config.yaml
norm_eps: 1e-06
attn_scale: 0.125
init_std_up: 0.0249
seq_len: 1024
Each number is 200 + 20 x the weight over the matrix's rms, rounded and kept within 0 to 999. Layers, rows and columns count from 0.

# up: layer 4 MLP up, 1920x320, rms 0.143, rows 1166-1185, columns 240-319
# down: layer 4 MLP down (transposed), 1920x320, rms 0.0881, rows 1166-1185, columns 240-319
up1166,219,197,216,167,185,185,222,199,188,179,208,197,199,215,214,211,229,185,179,175,188,224,222,209,189,208,202,209,194,213,189,234,179,181,183,187,204,200,197,193,226,179,206,217,249,216,185,232,225,194,213,180,188,221,177,195,203,214,194,237,192,200,220,219,184,205,187,196,220,183,198,171,198,251,159,202,231,196,205,215
down1166,170,193,211,174,181,236,224,211,210,232,153,226,212,200,206,177,182,190,190,179,216,183,182,196,188,230,215,174,220,208,197,229,178,199,185,224,225,166,205,205,185,204,205,169,224,187,216,240,214,194,234,194,179,173,186,162,211,176,175,206,239,205,212,200,186,182,167,216,219,198,188,240,191,228,185,223,196,244,157,209
up1167,176,216,217,227,194,212,225,200,216,197,178,206,207,165,241,204,197,208,193,203,196,239,191,206,190,216,184,260,222,167,181,216,213,221,192,209,205,189,209,159,170,202,207,225,194,215,172,198,194,173,196,195,179,220,193,192,215,208,218,189,206,175,193,201,157,197,182,206,220,181,180,184,218,154,210,179,204,199,220,209
down1167,180,219,220,195,196,201,241,227,225,191,195,195,245,192,204,191,213,208,186,200,194,224,237,217,210,186,193,216,213,222,172,186,206,206,197,203,214,211,219,210,196,201,179,194,210,172,171,200,240,215,181,212,222,160,239,179,179,223,202,181,176,213,185,187,198,186,188,179,153,182,228,208,184,215,222,205,215,212,171,214
up1168,204,162,201,201,220,189,223,230,196,213,198,212,188,182,173,186,178,203,195,220,229,195,165,197,203,190,169,217,191,205,171,204,190,218,188,216,217,177,222,235,203,240,196,218,211,189,148,186,204,183,212,209,216,193,200,227,224,163,188,221,198,202,227,189,210,204,193,162,220,241,221,200,160,201,233,226,205,212,199,159
down1168,225,201,212,199,250,220,205,192,212,230,161,164,180,177,217,210,204,172,195,189,197,199,192,218,207,221,179,181,223,216,190,189,188,187,153,182,234,207,197,189,220,192,192,176,171,172,216,216,196,210,201,223,207,206,191,209,223,219,188,226,170,222,208,175,203,211,213,198,232,178,195,179,198,209,222,208,229,211,209,179
up1169,202,156,186,188,202,215,188,233,177,197,225,193,193,205,186,185,242,189,218,194,221,161,189,182,199,222,224,167,211,187,183,211,246,191,158,222,239,213,182,205,212,214,185,206,219,188,192,169,141,214,219,196,212,176,230,214,208,192,236,199,184,235,223,203,186,228,226,195,225,195,168,211,208,184,218,201,233,225,197,191
down1169,212,246,229,214,213,185,214,180,170,176,163,203,134,181,196,185,195,197,200,188,190,192,214,191,194,198,181,234,190,170,208,176,191,189,204,228,177,209,195,210,216,197,226,216,160,199,211,212,222,165,209,193,171,242,206,200,193,168,173,176,241,216,188,215,189,171,199,198,199,207,204,196,209,165,172,217,128,200,214,188
up1170,235,182,206,191,188,207,222,242,217,213,205,209,177,182,211,171,220,231,189,193,199,204,183,166,188,220,191,231,183,190,176,192,168,206,211,214,188,192,173,176,194,223,203,220,168,190,193,174,192,227,240,203,189,220,181,187,200,174,175,200,220,229,209,217,201,213,202,200,194,241,224,238,210,205,178,202,210,173,205,195
down1170,208,219,187,188,185,220,197,210,184,178,215,197,207,169,203,169,201,202,201,217,224,189,217,167,234,229,174,215,195,185,184,212,188,191,178,185,227,186,201,146,219,196,190,203,197,212,207,191,199,182,215,168,205,195,215,190,184,193,217,213,188,223,201,201,215,188,195,184,214,183,226,188,179,176,225,203,224,235,222,163
up1171,213,197,211,215,217,225,172,186,192,213,213,233,181,189,222,207,190,199,224,187,217,220,183,168,208,184,160,187,175,210,177,239,182,211,185,176,170,195,204,177,193,197,228,230,191,198,218,199,203,235,180,195,180,209,147,225,197,191,191,193,205,181,209,210,196,216,213,207,210,192,191,227,220,181,207,186,188,187,219,219
down1171,184,226,176,195,186,174,201,183,192,219,188,210,217,215,189,180,215,186,198,192,196,186,203,255,207,201,203,229,204,196,203,204,215,227,216,200,210,234,189,222,211,207,187,176,188,201,215,172,202,179,235,202,178,237,231,228,239,168,207,212,191,187,222,182,207,207,191,215,249,228,207,172,201,184,180,199,190,190,217,211
up1172,236,178,216,218,210,188,214,192,207,192,184,190,198,183,189,236,191,163,196,190,189,157,219,221,205,171,223,193,196,177,194,176,186,198,252,198,206,186,190,183,215,214,238,215,199,228,218,191,196,193,188,205,224,164,205,211,160,171,200,228,193,187,205,157,182,189,219,179,169,171,192,170,180,207,179,162,169,236,199,184
down1172,218,221,198,237,184,201,216,259,165,210,227,181,219,180,208,188,194,208,214,220,194,214,197,206,213,232,184,181,164,245,193,209,198,226,198,241,161,187,218,205,200,204,231,207,180,204,220,191,213,246,202,229,184,196,214,201,193,203,172,205,210,196,203,169,213,192,167,214,181,196,207,245,220,227,225,235,228,184,213,192
up1173,216,170,195,210,202,224,208,220,227,224,195,229,197,200,156,195,205,182,212,189,215,180,199,187,206,203,222,229,199,157,187,239,224,216,236,221,170,183,204,192,183,202,218,212,200,212,195,241,185,192,173,212,197,197,224,220,212,201,222,200,241,176,241,175,196,201,189,199,239,182,212,181,192,182,224,186,205,177,218,236
down1173,210,175,219,210,210,196,207,196,213,180,199,184,213,195,207,188,155,208,191,182,201,203,203,193,268,234,203,173,217,202,178,222,224,211,193,186,199,210,215,212,204,209,222,214,202,198,199,166,234,185,158,202,210,201,181,177,185,167,181,211,238,206,174,191,222,197,231,196,195,201,206,246,218,211,223,227,198,187,185,180
up1174,209,214,233,196,237,207,198,193,179,198,191,183,179,167,238,195,204,204,217,173,192,200,192,206,191,168,226,228,219,184,238,182,166,202,191,216,210,199,161,240,192,238,214,188,213,183,155,201,168,192,235,176,219,167,197,192,194,224,230,222,197,232,205,187,186,213,231,245,175,185,217,219,210,196,220,140,196,224,200,183
down1174,167,210,198,263,162,207,191,210,216,174,228,194,197,191,178,203,197,135,192,216,189,206,170,186,206,214,195,167,199,222,218,213,189,244,143,211,193,169,164,209,206,214,190,204,234,186,203,164,241,169,186,216,211,209,219,184,205,205,187,206,189,193,211,201,202,200,207,182,176,204,178,189,209,204,239,185,176,191,243,226
up1175,197,225,222,194,169,177,186,226,202,251,203,178,241,176,198,179,193,202,191,219,238,189,172,195,199,217,192,225,181,209,206,215,196,193,224,198,197,180,234,202,196,215,224,193,198,184,181,181,199,169,199,221,210,205,173,210,213,194,168,183,208,207,207,240,193,186,169,174,205,185,185,210,206,219,212,175,184,203,204,181
down1175,233,223,208,202,196,196,196,164,203,191,204,183,167,202,234,208,196,201,201,232,206,186,222,204,186,217,214,190,237,197,228,204,217,237,190,208,199,192,203,214,219,191,202,172,187,233,166,202,218,205,186,211,174,203,215,185,189,205,175,202,216,215,194,216,181,174,191,185,197,197,193,194,224,206,208,207,200,175,202,194
up1176,172,224,208,199,223,237,212,196,198,213,224,203,207,204,190,205,216,218,170,216,170,197,216,216,160,198,169,221,234,199,224,247,178,190,203,204,224,189,191,199,215,188,219,171,187,208,176,221,195,209,194,195,182,194,219,203,195,230,206,194,227,141,212,211,198,190,203,177,204,140,183,164,183,185,205,189,177,171,186,153
down1176,205,157,205,194,205,189,225,184,186,220,205,182,193,233,195,202,179,185,169,155,221,180,231,198,191,179,168,183,226,238,179,188,208,196,174,212,199,204,208,185,173,202,213,156,179,195,174,174,193,219,215,206,211,216,219,199,233,195,210,211,181,202,208,175,175,203,241,203,212,215,204,176,174,204,191,177,182,215,190,170
up1177,183,207,197,213,221,219,202,200,212,213,200,216,224,198,214,183,210,185,170,211,221,206,198,169,196,202,193,186,220,174,204,234,223,207,180,201,233,209,160,210,225,190,209,194,239,197,151,171,213,207,223,168,199,195,223,175,227,198,216,198,206,208,208,231,211,163,220,194,214,221,208,187,184,215,187,194,180,193,216,205
down1177,219,212,205,183,208,217,163,185,227,200,214,188,198,189,214,168,206,186,216,170,171,232,219,201,202,192,193,171,219,224,211,197,191,204,198,200,216,228,192,180,177,203,168,205,214,162,228,177,198,179,214,220,218,234,162,209,154,231,194,194,190,177,196,194,199,203,183,204,220,157,182,176,220,228,174,202,192,178,205,243
up1178,242,229,169,202,199,192,206,200,161,200,187,158,212,213,217,253,188,194,202,203,211,189,196,196,203,168,189,195,165,213,222,198,167,199,216,204,191,206,208,238,204,196,204,196,219,195,233,198,218,207,188,198,185,176,221,230,202,186,195,229,193,205,198,213,209,172,247,160,209,190,168,172,242,212,181,214,227,233,195,158
down1178,183,220,217,190,229,184,203,205,210,179,198,196,193,198,189,192,181,186,182,213,194,210,204,221,246,206,196,177,203,199,186,229,190,210,205,211,171,188,179,165,248,186,197,200,194,188,204,150,191,180,212,182,191,191,171,202,207,203,216,231,201,174,192,196,194,190,181,217,200,189,162,211,209,211,199,196,195,216,209,230
up1179,178,212,212,166,209,200,216,225,188,207,203,222,194,205,172,227,203,189,182,212,163,218,205,220,203,174,223,233,205,191,202,230,212,183,234,188,209,208,225,203,194,206,202,186,216,212,192,204,205,172,217,213,190,211,193,219,218,217,186,209,213,207,212,211,204,196,204,214,193,193,154,164,210,173,187,199,232,160,183,195
down1179,192,214,179,213,188,210,197,236,169,237,189,199,217,165,204,215,174,186,222,201,217,222,228,223,163,191,223,168,216,207,206,176,172,185,190,193,184,190,229,184,195,231,204,217,190,215,194,200,236,186,187,184,194,189,197,192,202,137,200,203,186,186,198,194,194,173,175,207,225,192,202,217,195,212,205,178,180,229,182,204
up1180,184,209,195,194,194,233,199,213,204,208,174,182,215,186,193,215,188,226,204,201,196,179,201,198,150,175,228,168,189,204,205,196,210,200,184,216,189,214,170,218,188,217,170,208,180,200,189,169,224,229,203,213,181,195,206,188,183,231,205,198,183,200,182,195,195,195,211,179,191,219,192,202,204,204,172,208,185,189,210,182
down1180,205,185,191,191,203,191,199,180,193,185,219,204,179,181,241,193,182,211,203,179,179,222,242,207,223,246,223,187,214,202,208,195,205,203,197,181,223,189,199,177,187,198,191,194,195,198,214,206,189,222,194,193,206,214,211,187,213,172,219,210,215,235,233,221,202,205,188,220,212,190,173,202,194,210,217,205,194,206,183,211
up1181,186,182,163,195,204,209,178,212,153,213,201,201,217,162,190,202,232,171,202,173,215,198,212,182,166,202,201,234,166,167,244,230,190,196,194,207,208,190,190,240,147,214,191,181,179,204,184,183,198,212,218,201,196,216,191,211,207,206,174,202,222,198,196,185,216,199,247,237,148,225,179,197,153,185,179,193,208,233,212,170
down1181,170,237,198,198,213,200,197,207,196,233,209,181,202,221,169,202,224,170,211,172,197,194,225,181,195,229,173,197,178,216,194,205,176,194,201,239,212,195,219,192,184,193,191,181,194,184,193,195,185,214,202,203,180,179,216,199,210,194,235,206,186,199,178,240,204,204,200,204,242,209,189,199,216,198,181,210,204,195,189,224
up1182,205,223,216,240,221,198,195,213,207,240,199,215,209,202,194,197,236,202,209,200,203,212,200,178,190,212,197,212,197,183,210,202,188,201,252,205,200,165,253,200,214,222,237,219,182,171,221,219,215,198,209,192,209,220,209,221,219,175,202,215,196,197,164,182,230,196,205,186,181,186,196,214,159,175,199,195,218,193,197,201
down1182,214,212,188,248,185,203,191,172,214,216,246,207,198,217,240,204,220,202,192,200,226,242,200,194,185,186,200,218,180,229,215,204,213,204,218,192,226,204,186,210,192,191,217,210,204,222,209,184,196,221,160,208,175,198,175,197,226,190,205,177,186,218,205,219,183,211,210,183,185,218,194,200,202,181,173,195,197,193,199,212
up1183,192,193,209,185,224,200,209,178,166,199,195,156,160,223,203,185,225,205,200,186,229,188,197,226,176,205,188,221,220,236,189,212,197,225,202,177,168,212,206,221,170,230,199,194,235,194,225,234,181,179,226,206,149,192,176,192,187,204,214,237,213,225,187,241,189,234,220,213,233,198,213,229,210,190,227,184,198,195,196,210
down1183,189,179,234,164,170,182,203,146,189,178,169,203,200,210,230,206,221,195,222,227,217,211,221,218,214,218,197,210,196,210,158,222,198,172,206,213,177,207,236,198,180,218,203,177,211,194,188,199,183,216,207,184,219,202,206,204,207,213,209,206,205,202,201,207,197,149,187,182,208,218,179,194,189,198,221,213,160,208,181,189
up1184,184,224,186,215,171,239,218,195,185,209,172,211,194,154,206,195,201,225,219,201,249,195,183,216,199,205,210,201,198,193,218,208,198,226,208,178,208,211,218,194,193,185,204,235,195,226,196,241,193,208,200,218,141,227,192,240,227,217,203,208,180,198,158,231,216,199,191,203,223,187,235,207,173,210,210,231,188,226,193,191
down1184,190,179,199,219,217,212,190,224,191,213,221,211,243,228,181,190,206,235,177,208,180,205,196,237,180,218,202,183,211,183,234,218,213,194,186,169,202,150,215,184,203,207,195,216,199,221,199,183,228,214,213,213,223,203,222,200,213,213,216,167,184,178,152,218,196,203,225,187,199,255,233,265,199,219,174,218,257,195,201,196
up1185,176,238,227,189,215,188,194,203,181,188,176,180,179,165,205,192,192,201,194,213,183,180,200,177,173,200,205,196,198,199,237,201,209,218,163,200,163,218,159,182,213,221,220,218,187,194,193,225,184,197,213,243,202,194,177,169,210,212,205,201,242,198,171,173,157,202,198,202,213,214,227,225,210,216,219,210,222,159,193,186
down1185,173,207,259,183,198,205,201,195,185,204,191,196,222,191,218,216,202,198,211,232,196,187,193,181,241,223,224,224,172,169,224,224,261,214,184,215,188,223,209,215,243,179,203,187,220,180,203,201,180,184,204,190,187,209,188,198,215,220,214,220,204,189,225,190,162,197,199,187,256,228,182,176,200,179,188,183,219,179,237,230